config.toml
n_layer = 8
n_head = 5
head_dim = 32
norm_eps = 1e-06
parallel_block = false
init = "normal"
init_std_down = 0.00984
optimizer = "soap_variant"
beta1 = 0.95
weight_decay = 0.035
lr_head = 0.00385
warmup_steps = 200
final_lr_fraction = 0.0
doc_mask = true
Each number is 200 + 30 x the weight over the matrix's rms, rounded and kept within 0 to 999. Layers, rows and columns count from 0.

# layer 3 attention output (transposed), 160x160, rms 0.229, rows 118-127, columns 0-79
184,188,164,220,148,228,216,165,109,231,197,191,260,188,212,107,167,198,144,198,185,161,225,252,213,161,194,165,265,143,192,207,140,262,179,188,170,131,202,238,211,233,205,203,224,176,190,187,223,157,167,202,230,262,224,171,173,221,210,169,201,249,226,223,240,215,237,248,145,164,170,221,207,219,226,206,245,170,180,194
235,222,196,151,201,186,197,223,202,225,226,207,215,199,279,211,209,179,214,218,251,176,172,200,204,175,216,165,219,146,182,160,239,128,227,182,207,217,249,186,325,123,244,215,210,206,221,181,205,186,185,203,208,209,268,157,199,237,220,203,228,221,209,223,225,181,203,192,265,260,183,207,212,159,210,196,231,193,193,212
199,165,173,129,230,207,250,215,208,233,215,178,166,184,170,249,221,188,144,218,221,246,171,261,173,188,213,227,197,196,188,214,165,257,270,203,200,275,218,134,160,203,165,229,212,181,178,171,216,212,240,228,155,183,231,164,208,211,188,200,198,224,153,252,120,220,210,146,206,185,175,207,231,237,198,140,239,192,190,193
212,257,240,228,255,207,227,174,197,153,199,151,170,186,229,198,174,185,222,192,191,181,215,186,190,204,157,228,191,185,241,218,167,164,194,187,203,213,222,179,205,180,190,134,204,284,243,198,217,191,254,196,196,194,178,193,200,183,188,177,162,220,184,213,255,232,162,249,186,207,203,187,207,192,132,209,188,186,140,248
196,229,181,224,259,206,216,234,221,284,271,181,198,201,224,178,201,205,194,201,250,195,172,190,159,233,218,136,218,206,221,196,199,176,227,170,196,177,209,154,150,178,226,203,282,267,167,159,237,210,212,154,228,158,172,187,214,182,215,211,184,200,153,243,196,259,167,248,168,205,192,189,210,240,189,183,143,170,188,233
195,198,150,223,196,210,187,233,224,187,197,242,241,187,245,175,165,193,197,241,261,200,193,188,205,219,213,197,187,195,201,211,152,187,180,200,222,263,179,176,200,140,243,199,230,123,166,193,161,190,188,243,199,189,188,208,230,206,171,166,163,208,246,281,149,178,213,198,236,198,203,240,220,176,153,171,151,240,204,224
196,237,221,172,264,168,227,155,245,181,240,174,163,189,245,234,241,205,212,220,176,97,230,189,205,198,172,199,181,228,227,197,247,218,176,213,169,193,192,160,201,238,215,179,210,181,175,202,183,219,194,202,203,202,203,226,184,205,193,117,179,186,209,219,202,248,212,255,195,209,264,152,184,174,210,228,144,189,175,231
241,217,250,225,237,145,180,196,143,180,112,198,88,201,207,204,134,117,216,218,230,162,175,138,195,176,186,224,240,200,241,239,262,177,202,168,260,186,261,245,169,242,160,203,274,165,240,199,231,194,177,206,246,242,271,217,207,166,215,126,212,158,221,180,246,189,189,194,241,250,197,215,205,150,201,148,194,183,194,218
198,205,181,239,184,257,234,270,139,205,214,162,186,168,230,222,154,242,182,164,183,242,205,231,259,224,228,206,181,187,175,191,225,234,258,184,232,241,171,257,243,208,154,214,198,238,182,202,263,181,220,211,244,205,230,221,234,223,259,162,196,183,185,185,229,199,197,215,203,165,246,181,209,283,159,164,229,209,161,185
215,146,232,253,187,221,221,230,178,179,206,217,184,269,161,271,196,172,204,224,240,170,207,190,223,209,167,152,193,166,157,219,194,166,178,176,210,241,173,203,195,131,238,172,154,216,161,183,217,210,173,221,196,181,256,171,168,229,197,231,172,220,223,260,200,130,202,255,196,171,219,240,155,186,171,240,250,226,146,162
# layer 3 attention value, 160x160, rms 0.268, rows 119-127, columns 0-79
180,226,149,193,198,184,204,204,193,158,225,250,157,141,147,208,221,221,265,212,170,199,218,212,207,161,192,194,190,229,163,186,186,231,258,231,211,140,165,252,165,209,185,206,203,174,233,205,202,181,174,220,164,196,160,217,246,173,165,170,229,180,210,163,155,261,186,241,137,160,145,239,139,252,235,246,228,175,211,217
227,242,209,259,201,169,205,197,159,190,193,228,286,263,234,178,172,178,229,157,228,198,259,180,186,207,170,225,194,230,180,183,217,161,183,132,161,172,167,239,243,215,232,184,204,174,209,186,180,227,215,210,245,224,175,251,204,183,170,199,248,195,257,134,208,187,193,228,199,232,222,186,206,136,142,183,255,222,145,240
226,188,181,182,179,199,198,191,175,195,212,197,221,176,202,202,178,256,190,187,247,142,270,202,228,215,239,195,244,171,186,181,246,206,184,219,211,162,233,250,194,248,254,182,186,175,213,245,173,234,144,170,186,146,136,229,184,208,206,209,221,154,192,207,181,166,263,179,241,164,195,201,125,180,239,190,212,218,225,201
173,170,234,171,233,208,194,157,140,146,199,213,191,196,156,160,199,181,233,238,236,199,187,182,158,255,221,218,225,197,177,259,228,194,155,238,194,174,261,245,269,215,214,190,133,120,186,256,221,206,163,242,183,186,220,236,191,197,192,234,207,204,237,218,235,193,254,177,216,201,199,177,207,222,196,207,219,259,196,179
244,235,244,166,150,269,219,213,184,200,196,204,207,241,148,235,212,193,207,183,155,180,189,218,200,185,214,241,197,187,239,171,201,153,186,178,198,125,226,248,205,184,145,236,161,207,237,133,255,174,224,229,209,195,192,188,205,261,237,170,220,181,199,164,160,235,229,197,184,213,127,246,156,193,223,206,254,197,181,210
173,183,193,209,185,221,242,246,159,189,168,182,239,200,139,186,184,179,149,151,169,236,197,241,174,229,271,183,188,222,208,226,199,202,243,246,177,179,198,256,144,216,255,165,164,241,252,202,213,207,215,145,197,217,237,181,204,185,194,242,188,249,175,218,208,245,224,159,190,178,187,199,181,185,233,187,208,203,213,151
191,178,145,154,180,265,161,209,201,191,239,234,208,150,222,131,237,234,190,135,158,157,220,201,227,211,238,199,176,156,211,190,200,197,167,272,215,191,165,142,170,164,280,181,132,241,211,157,178,199,242,163,149,177,141,239,209,189,189,245,169,231,168,224,195,160,196,221,186,159,263,225,186,221,306,246,206,179,186,244
216,145,188,205,213,156,230,193,221,185,184,267,181,241,208,149,200,235,165,161,222,172,195,138,148,162,173,208,169,202,180,199,198,168,205,189,180,156,229,155,230,183,211,187,220,190,182,179,199,218,178,230,214,178,202,168,156,143,176,213,192,222,222,219,186,195,161,163,186,136,126,205,240,184,164,253,207,239,240,169
193,227,138,222,272,196,151,185,217,197,205,211,234,131,217,192,222,213,203,216,221,231,186,192,171,241,208,312,150,181,242,196,224,175,212,170,221,187,223,212,196,204,150,187,216,188,199,235,146,198,207,194,178,231,172,204,223,241,228,188,207,207,239,171,208,252,198,189,202,213,169,182,174,186,179,165,167,179,226,207
# layer 3 attention query, 160x160, rms 0.273, rows 128-138, columns 0-79
205,215,253,219,153,241,202,246,148,194,182,176,214,176,198,263,178,196,200,220,145,252,171,204,166,188,170,195,201,193,221,227,141,140,200,183,195,236,230,166,178,158,219,171,155,244,232,210,199,196,237,244,198,179,212,146,208,174,191,209,139,179,248,210,188,120,224,225,210,195,188,179,148,156,167,218,243,250,156,249
184,229,204,170,225,231,239,110,267,105,134,188,189,211,216,205,212,189,286,226,264,210,205,182,181,190,165,277,151,280,173,170,242,220,174,170,193,260,169,143,246,231,249,248,186,265,219,237,187,184,250,163,187,157,252,165,178,214,191,172,126,153,202,155,234,183,207,133,184,242,198,228,169,168,230,208,165,201,180,211
194,157,227,254,239,186,174,212,209,227,190,219,198,236,197,220,230,189,195,185,219,209,175,201,227,199,187,139,181,174,190,206,195,160,217,140,104,171,236,138,208,180,155,177,193,241,220,230,207,213,137,185,238,188,235,218,230,134,157,226,193,244,172,182,234,144,197,186,186,156,197,227,204,275,211,163,177,194,195,264
251,191,231,185,143,163,136,206,174,216,205,217,292,219,173,179,143,216,213,183,93,169,153,158,179,184,255,215,169,243,211,198,170,254,228,197,194,222,157,198,228,200,222,200,178,191,199,223,139,181,224,265,128,168,280,230,237,133,256,181,223,189,234,189,244,183,115,210,214,154,177,234,226,188,197,191,212,233,161,281
161,164,195,217,234,156,192,197,167,144,171,178,206,170,191,203,238,211,210,182,178,217,197,196,213,212,211,139,196,200,236,165,181,222,200,238,175,214,226,218,180,203,196,184,200,176,300,209,202,134,194,219,197,182,206,239,171,261,186,99,250,173,241,158,246,223,237,248,190,227,284,231,218,140,158,233,155,219,129,213
162,173,210,259,145,237,151,199,178,217,221,213,149,177,216,214,149,199,249,208,181,187,231,248,217,211,162,175,224,184,191,180,234,161,181,151,153,213,195,205,149,176,202,193,199,188,184,161,177,212,266,254,177,194,205,181,234,268,154,204,187,183,191,184,183,205,226,248,136,229,210,151,179,191,174,183,194,181,200,163
220,222,219,239,184,166,234,190,203,146,212,188,203,196,227,196,241,214,211,198,164,169,153,149,243,225,188,157,188,203,260,207,205,141,241,201,284,173,149,181,200,212,177,216,185,206,221,154,183,184,111,267,233,157,210,246,174,160,124,155,193,185,217,211,205,168,167,259,164,240,198,191,194,197,219,269,238,234,167,142
293,191,202,224,226,195,193,164,202,212,203,226,256,164,200,205,185,186,232,188,179,177,223,185,214,174,144,214,289,169,230,228,192,186,157,221,167,208,179,158,224,216,251,205,208,192,214,164,260,186,163,201,194,185,149,197,191,268,271,211,176,242,202,219,132,191,236,169,138,211,197,173,198,188,249,175,174,198,207,180
162,217,250,155,204,283,162,231,180,172,228,186,158,187,227,259,175,214,260,225,209,224,198,170,202,270,215,183,220,187,194,232,143,197,296,196,227,182,196,199,210,156,203,198,127,247,240,265,180,94,244,231,194,186,217,209,219,194,148,177,197,194,173,154,247,213,197,208,138,188,143,176,249,164,180,193,227,195,191,169
241,172,157,221,215,225,182,178,265,152,211,184,189,193,226,222,222,199,216,223,217,194,192,253,190,235,259,229,199,209,175,283,141,181,206,190,164,223,179,223,208,229,239,173,269,183,249,202,170,139,189,202,200,210,250,204,178,208,215,220,184,195,162,223,146,163,190,181,227,181,132,183,256,217,206,167,247,182,282,162
268,192,147,243,182,211,163,158,179,187,266,209,138,213,165,208,155,231,186,197,190,154,149,198,219,153,170,261,252,153,150,155,198,197,187,213,142,189,228,174,242,208,240,233,258,208,266,260,165,193,197,182,278,175,218,237,214,196,191,181,174,219,204,198,208,186,135,220,263,212,201,204,176,209,177,212,249,227,265,225
# layer 3 attention key, 160x160, rms 0.257, rows 128-138, columns 0-79
215,180,203,200,212,217,277,240,253,236,234,237,155,142,153,211,192,180,213,226,176,153,165,198,195,192,247,215,222,174,279,197,255,185,172,200,204,220,206,206,194,173,234,173,194,287,230,225,181,188,197,232,170,203,162,224,196,190,206,224,201,213,219,169,168,180,214,219,212,148,199,143,207,217,209,253,189,234,175,229
179,167,220,130,231,157,201,179,227,146,199,219,155,209,213,211,209,161,215,231,222,158,212,147,181,191,233,235,182,241,180,248,221,183,152,156,230,268,224,208,178,205,232,230,248,204,155,207,207,192,189,183,222,183,221,212,194,235,153,131,207,164,273,147,211,218,225,166,202,224,187,213,200,219,197,225,174,177,199,277
189,162,289,203,188,166,148,220,219,202,227,157,233,217,231,184,167,246,163,165,257,233,190,240,212,201,242,214,214,200,231,227,168,169,165,139,162,188,136,209,201,268,166,172,182,248,169,247,160,185,166,212,182,176,209,223,177,231,213,207,136,233,186,159,161,166,147,196,159,173,179,273,194,213,196,163,219,203,172,225
218,189,187,199,176,211,166,173,144,193,173,237,232,190,208,216,169,215,207,286,187,212,174,201,213,180,195,215,252,174,163,196,182,236,152,189,178,209,150,182,140,174,152,182,257,146,175,222,223,187,210,232,172,125,182,178,232,192,175,162,166,215,239,180,198,97,213,180,209,167,164,203,214,238,158,164,233,245,254,222
152,191,246,197,189,174,201,151,232,216,217,238,212,157,201,226,216,184,246,163,175,223,192,170,218,221,181,212,257,231,216,199,220,153,220,196,207,155,246,207,171,215,159,216,254,200,231,213,171,163,228,186,190,222,219,185,215,183,159,235,151,185,219,129,239,162,179,190,226,227,187,185,165,184,194,206,199,198,196,190
217,199,156,233,219,252,188,208,186,206,215,177,180,192,215,145,169,165,198,248,185,212,255,191,245,287,181,176,183,139,198,247,210,199,179,171,188,212,146,266,177,187,218,199,203,207,241,196,248,186,182,168,206,185,234,174,204,142,189,197,192,223,129,199,271,240,181,219,117,249,192,141,164,237,195,207,204,201,228,223
205,201,262,235,170,227,167,180,204,201,190,165,215,216,126,205,157,170,187,226,159,216,195,149,204,172,207,227,176,183,190,230,188,197,200,194,201,175,146,175,212,226,141,225,144,160,227,203,218,265,214,221,225,236,170,234,205,227,237,252,205,193,173,169,219,174,205,219,188,225,239,214,172,209,157,217,207,195,102,194
240,186,172,264,182,176,240,180,224,271,207,193,228,167,164,123,226,216,186,237,152,210,206,198,218,127,160,143,221,234,199,216,216,213,209,173,181,165,193,146,246,167,241,236,225,191,232,196,143,122,236,202,232,188,181,206,174,238,251,178,212,247,247,210,288,223,257,186,204,219,262,224,210,213,251,171,265,174,176,200
217,154,230,184,225,193,203,183,193,154,251,174,137,158,230,180,205,229,213,224,195,183,196,241,221,208,176,198,170,153,186,199,183,241,231,231,172,267,225,231,172,207,173,181,240,197,210,267,217,183,247,239,231,178,169,151,162,133,171,181,242,225,110,170,241,176,229,230,204,137,165,190,211,175,119,183,201,139,239,253
176,191,168,204,209,155,144,282,262,121,168,203,197,173,183,256,184,179,221,173,171,248,184,202,178,198,196,183,213,129,205,210,190,201,224,151,146,216,222,210,242,198,194,206,210,177,261,223,126,170,178,233,219,149,205,263,174,191,174,272,142,201,172,195,185,161,208,190,182,213,171,190,139,195,192,232,155,241,213,209
227,144,187,189,164,270,196,197,218,187,223,229,220,203,219,154,155,217,177,207,143,181,193,200,248,178,258,194,133,171,172,196,191,251,150,200,186,194,225,201,164,201,247,248,225,218,186,183,197,228,233,269,182,241,241,218,164,227,201,180,246,202,246,192,200,265,184,201,194,145,206,204,188,156,182,182,170,202,247,176